Weights of a small transformer language model.
Size: 19 layers, vocabulary 3522.
Architecture: rotary positions, untied embeddings.
Training: 116M tokens, 7105 steps.
Each number is 128 + 32 x the weight over its row's rms, rounded and kept within 0 to 255. Layers, rows and columns count from 0. Numbers have three digits each. The size before them is the row's rms in percent of the matrix's.

# layer 7 MLP up, 320x160, rms 0.102, rows 296-309, columns 0-159
106:147129158138105115093156118126171210147125094135114133123131117130119071182086165141075114170196126038172149158163149135109145115115146098167129141122106118138141133117094121172158161100142089082118160070110097142198138201155074170095094092177205152148153139143124103119117177162086076111117102119194143151157170168140154156097124143150202116123135103125108096155131143114189121096092101079130099170174166121074081159109170126135145128169165120145082158154159111125141164158122119
102:097112159138141112108125140112103085182114156122118061138123158155174112112178105104066173098175129133114107142087084160156126163134161161087085181111126158139170102071103121173105101085083092085144138133094145113051139125108213113082127136123179117124072131113108188053194113173193115096161100130108194134132106140159163095140140144079129160103137109108064088141073113137147086138104118138161118119160177103088107171147118121144149106089071147153120109150134103099098166109181130
094:126099115096145123137114182109094086131150130160110118101112124136122137072133150111148111114143103137094078168084102095135101131109158061137111083135087135115188131132222095128161166202093145046147137116100139118064128236091153121134099155158146127128128117116069106068159121162178118159088121159131113141140110140152138106171083130128182114098144138130134177100092077138088110104168192106104091132115200160189137146088126133146107195140129122184100176159123128106091138167160111
094:126122113104143135181135139163140117147140138153121136144090121110083141110157167140131114152179077108186102173149102104097128101149138066132195129122150175092124145176072124158136165092114097158177123118119091067109091090141137111149137152094142114149154139128047085172109107099135194123116116121125189117109124114126123146127165173211158135128165105167078147077129182132128096172114159141179155170134102115079101203066072126159137207148175133078109149142163154084111072101080110
093:131141107134131078150134092101186132216052119106150149188119184121106092153116126128110156124141120122089055148047140104132151159129132159103121103160129146131139093109149059161117155208152127146096131093156086124194133150113137120124088171163062108150135110177092168135114089129100151144120144139129146198111144113164092210067158073173159131153133101110090194124088129153146136135103130168088135123093131210185088128150109132103156155145107120099074122113106165098122136114122113
107:105157124083073129150206131089122125087094099110108128132144142159114124069127088100098095118158160146128154127064173140138117090113168103096099216138149103168146141100135150178086173042190085118161135121144080133067158103104064131137104163089135093088136112083129098196174118172106123129124133143127123101119108090106115123145143119184125179189124140096146141120102090093133156153158101084171152162151161152115148108131129145125122148092218126130108111052158125159153197119164115
092:085120169128133174107122149095133110156145150149166121141161171095117134132149082157177088152116086103104134083127156169055178116098097142100115152090124170169125171103147137188148119133076189140122171125158130160126175030104118134133151148182147130139150114157086097134149105142129087155151123153131134104120051137116123102142098116080131136092139104134187070146065154057116183158147119151150164096101187164158147126134115152129195167175154063189093108164169162172165116130137161
093:132147190057093116158135146104122125197136133156186178088103187113179109148120129175117104150152087143111110111133107108125134158074169192152124188159138137110107124155163151117103134113175097100137139172072157159204130134156078150189171186136118090130073192097129141104128107109083129105122103162123161183125065104153104091114175148132164118156103153126137146159152150097107107159094159145096135129134139127071190124168102118134076088092077147088178095153176154079134151163142100
102:069135142164178103128119111043128115159158079122092136103083148143155163138144139057091097125112126109167092172171188110130143179096115119107197169149143073137085087149178140180191119078110135137114126113165064178082124121191165107156092166147173133113111171147169192108132145131102121073076161142126128148189159124182134169116120131089193124118078143177109132096111112103141103113120122110159120077096115113047110124127103125102101109113105134175156144132144148150132166160118111
109:107099143160119164156104122117093108156111154132204134160131108147125177120092064130113127124094129203154090126142090099152125103140123128172139111135106186148106122128103136165179006119032125105156123186191114155097175127164169087146186122146181121138145107119125124102072120076141109113132126141158118090220074092116167133160128130126173132121106121109101103180154128087147177113097145128075085149089142168119139151076111139070125141095145108124126154130114176128170173163115126
092:110106072083078118103176140129128104159127112125166131107160149118126102157123155116142144129136102096114145068108134161121200080130132135116154155131154112164222144162107138119050170077185130137135133139110110063135127092118114115172158150079112082128145173163112081111102117126099073126153103068123090131210174173087135078073090130159155067087135152127143087141112114122054164196089136155131170149115105130078081136121130158088147112100174109122187072140156143136138174137104137
101:158095115086132117079091180087072101193166131073105086143134124154090110154112131149175158114151151158129098131177093077100150108114097044122134059125146094118120089149116063120120110106122134131157154137113087155159117077162116101088094096138132125122072121095122118185108185143138098184135121087137097102190105148185113175094103136125152137146128116097141194145171064126181120103144195055174132094124147121136051183150123128129120124064141148127079115120109123116126085118082122
105:107127110118097110111098161103139120114216149159158122173110124079091106123085120129141203164148075156129124093156121148138132139112150134167137105152158100167139105148158110106121125149158118131182055137146082122166095131096190161177088104104067126144065130137115067115176148178125213108121123130174180146166124067123090127112116149155204184109145096073158158118081115148052156131110150109178145093124091172093116189097137118086087144096145149106135174112155137094098139106154136
085:146104136174173153076131093092146137086181127145114090137132095167150139181156134155128159127169123124103171120122092132179139142129109084145146175068144093137107166143111103148077110193122142093082171158185155070167104161127180112121040172092162088149112090152157100169122143082089125152110164146133088074110117100105144166097134147098094120103155110094128073132108106108171146069139152109181127156147206153115091103152099117128104129155080138186124159060128188111094067114151128
# layer 7 MLP down (transposed), 320x160, rms 0.0927, rows 296-309, columns 0-159
104:081206083093126124169154154124158145153116086144126130081146161139151124091138085165070124153161107095167082159101105095196136110167123093065152125144153129094129167135124159177122149148120120089160140120152184135138137179139165150116116178055141111162093105151151145133078098081118123051144149177149169134101113096130143173128145117109173091156091163103144145151091145086079099153183130117130114153132122138128192144114117117124194107133095118136161174147055159040148073158178162
098:165133081118150122141068097128168142114171169119091098049164076095065092122132151108126104135132150149172162102120163175147124166129129164118082185115164111160094103085148149100142091124187121092115108120140154127139073175092170130110115105135130168121053119178096138107186103198147096103158114131101104083080096162098133107107125130137168151191164168148127123158081165073187144107104114037088143142153137093113126200117165107134104189154123114156162156142095121101095101111116140
093:159122199165105071108107114057104070101139112159068133125099120135118073086055123136147132128137141142113176098110135083118083100116154142175072143104139171148090140106114142155146119131196113113184110160126129174111095105110137131151126148092068171155103137087105142136094154185182074080172116241094151124143175135110139183119098125136135148115227120155117146095134106139122118153145078127098086056114154075137094187117124129140121109116128112109136103101130094128080119127100128
099:162147136178128154109123154092086200081099173182096125082132114153088184112146155125180130126143064079168130197133147144104075084080146149078114133083101108119101153101097122130093113096131118081118126118146122090091164121105179159089142167132183060116131125160167128148101191096131141131109099122157143118127105146137108153158055155136144095130158047136082152125162130122181158160144152183088124101142124100121164178074062141156162178106138064132172150136131138077161120115105156
092:149114127110055134129116097144079133193194138083163073123089149133125154093107139076171126108133100118108116114141119106134088083066073071096143133140089120065139131112155181090157113141135161081093161068053116154124141106146107050122199147138133133102169112136150063138122083135138085101092134097160123113126098078080111071168080199093121147187116122118114071092156141110103142108097131162156038137147125105124107191148115132144183126127168126129136108120133125105134146148129113
107:123172106084110104083163149095108113129095071146067119145163139182125075125154179098100124161147134141111141174118151111187127135171102151139135155202105100122199148065199110106101132160062108149125133177087114130098164062105126124122109144174197146079113169111154173100120107151134127127114128133131171140108125110138067126146145152145140098159147105108118123083146149116085100158127117137171156167116148114195130179167101072101183169107212150116110121126092154166119173172198108
098:187136156188106146110071172112143131159153101103111121170114159152118109139165097093204147094146112134120127194177172149162087169110059076150085168155115127107127173187087125130157117141112170157093106167101166126131094174100095148122101140152112126136144122123058109131133120117166121151111121235108115147116105175086100124175124089090200147145131129101136084101061105169090047123139134131103118155132142145120149126184137095163113146087125186127183109125137132150182099073141133
096:112197086122147160153129159118152136159186124160104126159138115172149120150112044131128160100140098109070114100172114117177104159115155092107162095130124184133124089106125124165161100119105145108174061190149151122119109118162074133109154137130092130103126118120126115060130063163126095132176125138146102057142129113187146112129167127169135125138123117148075200075136050112097087124191146146116179170188140137057094195126123093162159135115156129108140111164193113156136178114163125
100:100110119143131140094145139195079110179143164153093111088111137087104117116095114101154111076144156108061135119131138123118099153178132143144125172113117143162112161130140179156171111128134073128165145141121111144141092135155163074170130136166120156092098123093174187096142125154157149087192091109189094136109179179120121134183110208104136194173118135112163108119158129127104148087086106170233079122164122118052091084105133113132209167112149136140172122116088140142133062159133125
123:221093135105076078114123140164075112192092162107117236063158184161119112127179112118149035145131179138121097097123156089152109121154134120125108160138095114140129131167098118149167161110093106098103103166100152122090069138113127140129135112086115116144107144123117132123135198163157089127108135161105089153061114168106080103125150120124098121145113171108180144210180133130125109132179133165145174160162133181089130144160116105116163164145108124159119145142176069162139113077131143
097:102109097061111118102150109124126124103153201148092095108142111134117152093153130152095136138134096118137104184180119079153095137151111048096133147122135110108124175075175113158132107049150164185087169079102177138071101164136089085097105095214151113115084111154204152101089105084182149158097141152168176126099137104152128083173116157106062166146096161107174106126145147122119113121165177142128101086174118129167173095162099106149116158080111114130135138152104145183104098121139109
099:107159070088129165092152119165136132126105143159101091134142158144072116177099162074132129084204124167127090154138142088152084097165185077170146122096096176119146133180122180129163089161082128103096121205153140140112146091159112139127069144125086159113116116115067065120147066169134211148160136117122086135115118113107144136130103094120118112158137132066151103134103142072109064126089170170122171104114135143138099089100082139059149127066174116111114115140139084136060147112098133
103:222101123168087098082118166120101132128142134074126158103152127094142141158082102112166206137159132158107099099112114104127127109122139087114124135122142116123129115112139099097097088165107120097182092106101049155102134097099140120197126098138136126151099072145117095134166107124111069104121159122164198125154093112113122173096096115095129216176100080124182131154116122072162102081120161165093107120095146073150096187141159102100077095119211121140111112139097151150090048162113135
096:126136126117067161153100108138107123126146164173126134151133145117095082133112113129117146201118152148126108099082112133151121097138156122125154115084162112122140138085136105146105071137131147164140158091149092085169139216179123156142095173133169129124163138127176151171140122143081211126126129147149138112164089148126142165143164103070089122158128136066188052126124156150108152159050125086132103117084117129079198181155141169120162123180126062146152173095046126156072135134160056
# layer 7 MLP gate, 320x160, rms 0.102, rows 297-309, columns 0-159
094:107127096145133157143075066133123123136145093064088142135181179118106148128050109102123140175170139092141111085055125142179115177141149147169116123127116152097185145095107161174116099110107141104157111084118103088127107143134157109118146139101112185138152090129117158125164183186133104113126049107097128128153093138093186108112054121078087155061151117115136131135084186095094087143107161141210111126160152087068122102067135132082147101164130107145098064146126078113097149143131146
096:114131159112155141202089102131119183123159102138156111155062146095090105105097157160146097136078097148075144121185165168134142126115152127158122146200123055119145109120162107123089100179097092106143145139142127058102121101119074113090145200074166108184121125145145139128155114139176117124041173122172091089154055127155119152163184166120149149104112151166124169116128140126134148135162124121145140161138159149125155098039093142117118141115157141109194148154100181117116187087179092
100:126110120058187119158088109134150098139127073128137132102103124120138129106143131120167190190099170132168170114161126120118155105122126106164153131142134143142067125145120124193119148093126113086116144147180142099096096158154153211144147086141128173201191169071065086103117157079189136113052116114100157141102131106087168129153129160125150185108167195122130110122118142131102080177153106117112119073127122105102115122149132163124118138202134113120124140212124117183073135098179186
086:095138167179182129101170133117071128130123116106150150154131154150036157136024163137098129096161166078098119141159131166137126127126107112110088179090151143130086181160165128125144106112108127189083136150178060150165121094093171149126096121075075098102147140047115076115142167120138205198146108126109150114135112075105143113144080197151104155166129112069143149114170155170156109141157154094081152115136122111132097144159133194106129112141100104174147150146143099106118140104143131
104:108118126124175116154176110118057177104092127074112094121166139188115108163155118127083111166117191192121196124087157115119088094102151150094127208127106103133103109132097136071110165123173149113115151123172103129078152099170141113142120167090122078078109127175185079145123201121123148104142110112116177116126119102116111120128126134102137141110189157091169134103070095139107112200119139160169177119086127097098164100104120221140124158054140082101105097100103122122146169130111165
100:134123162145163137116107187135114105179137124160128125139101100123136112072117161110084102103091138090162118091110106156113206138142147106129126163127131138163149145144192177134153070129127120132063145156142091163153136076088068115097101152120155112123127124123137126111157098167122083216095109113146123117059066117147140077196077130050126105117168129124130104115071127087193078133152143136162176057135166166088138080145127182208158155166132157177095121142160152129176111110111119
094:163136134122150134194077091122200147132152133120161152121132176098110107114148217161163147141160134116139114102105155103157158159093169149128172174188137127101128109107120077128068184140114114155160182055122168134123067112147080156107115158081078100176073130076104102123092088206105098101101117144177113143157133181131096128074157140149188105129148126176146121145138147073088121132077113144123104098132130138070133144139070147118115111117066121110068118151124149127092163073099105
102:136083059099090205110106120123104127165128116138088096100165160150117137173056133110112110103207143198077105132103159120138102151111127098116098141151174100141156131070089133100142162082157172116145096094159095133140139170129105205150093140165129078165159130151190113151071113173111119143129077157151105154116136165150172114177043125162122150111130123149130162125176137139109127136165065063134163154124105083149060109172149136128093124094070101138171108137086113081127144125117155
117:087180109145130147088087121123131123102152113128148060102112141124175176116159147127162173088133129161145108148152168152097124164170121160134118126120143101110124162179192113154124049113188128106173112074151089125116135165150169105093130152139132129118135156094134099106106068064082122133138129091196144106198114114120117159120082192138109142119135069175033137102074133094140165151106128139124124178160124120145156170114095143181149119128149168119138032139147179183131114203146100
095:188105075160137112148133134147188158137117120158113197119110123162121053140154121124182147130138141072136158038112142157112116092191125117107140182147085164162128120177179156119163108117199085100114092160138096091148167106125152070107148214109101110136134113174134077115132108148073134127105156130142161141170180187149139157118079080144162105132198103152151157104159141199094170132088104145141130129087131101119148094122088115135120099164114135098150144081162110052107158122122124
100:129134058098148142100115117107151140179142153146114073145101075113090089160069134098156147145111142124164057164198157118142088059145108046076111123114102165141175101119084157126174138087091164165165132143184125132118113125161188138130084157093147125127136141128121124095132158180091147089187168139151147116142134112120106122130118142183109135112092102051152140100116122081169102147173155200158075049109072097148144150127102123147170091099153092077130129131139129081162110139084127
100:148078164123147148117141118086168154083171087126105106149114176145157108135089134158112160075117111125091097099113110124078130138133090171103104085136178086104136110160124129169085190124157147110099115077204118108072108150106173083162136093102118108121150159061136180137150117163168107114100111157090120108131098170154098136142075120148205144109116144142142045157100165159087156104150046100151160112143151123188140147117232150104153196075127113139119129144145170128087143094146126
093:132094141123058165132113114165165108177091163124169149142105133126152148094034178143154088130128071128178125156155117156178119121113144056223119172183130113148067128117162142104138167111134120124161086103110118177165099103168079130145131126174112126115153124089168150124108199157140118090149135124193122144107184154169125134132088075154189129127165118138181150157076116110093159099187071118130137119147113163161072092120148142141142147148154123058142158185158142110135160134151134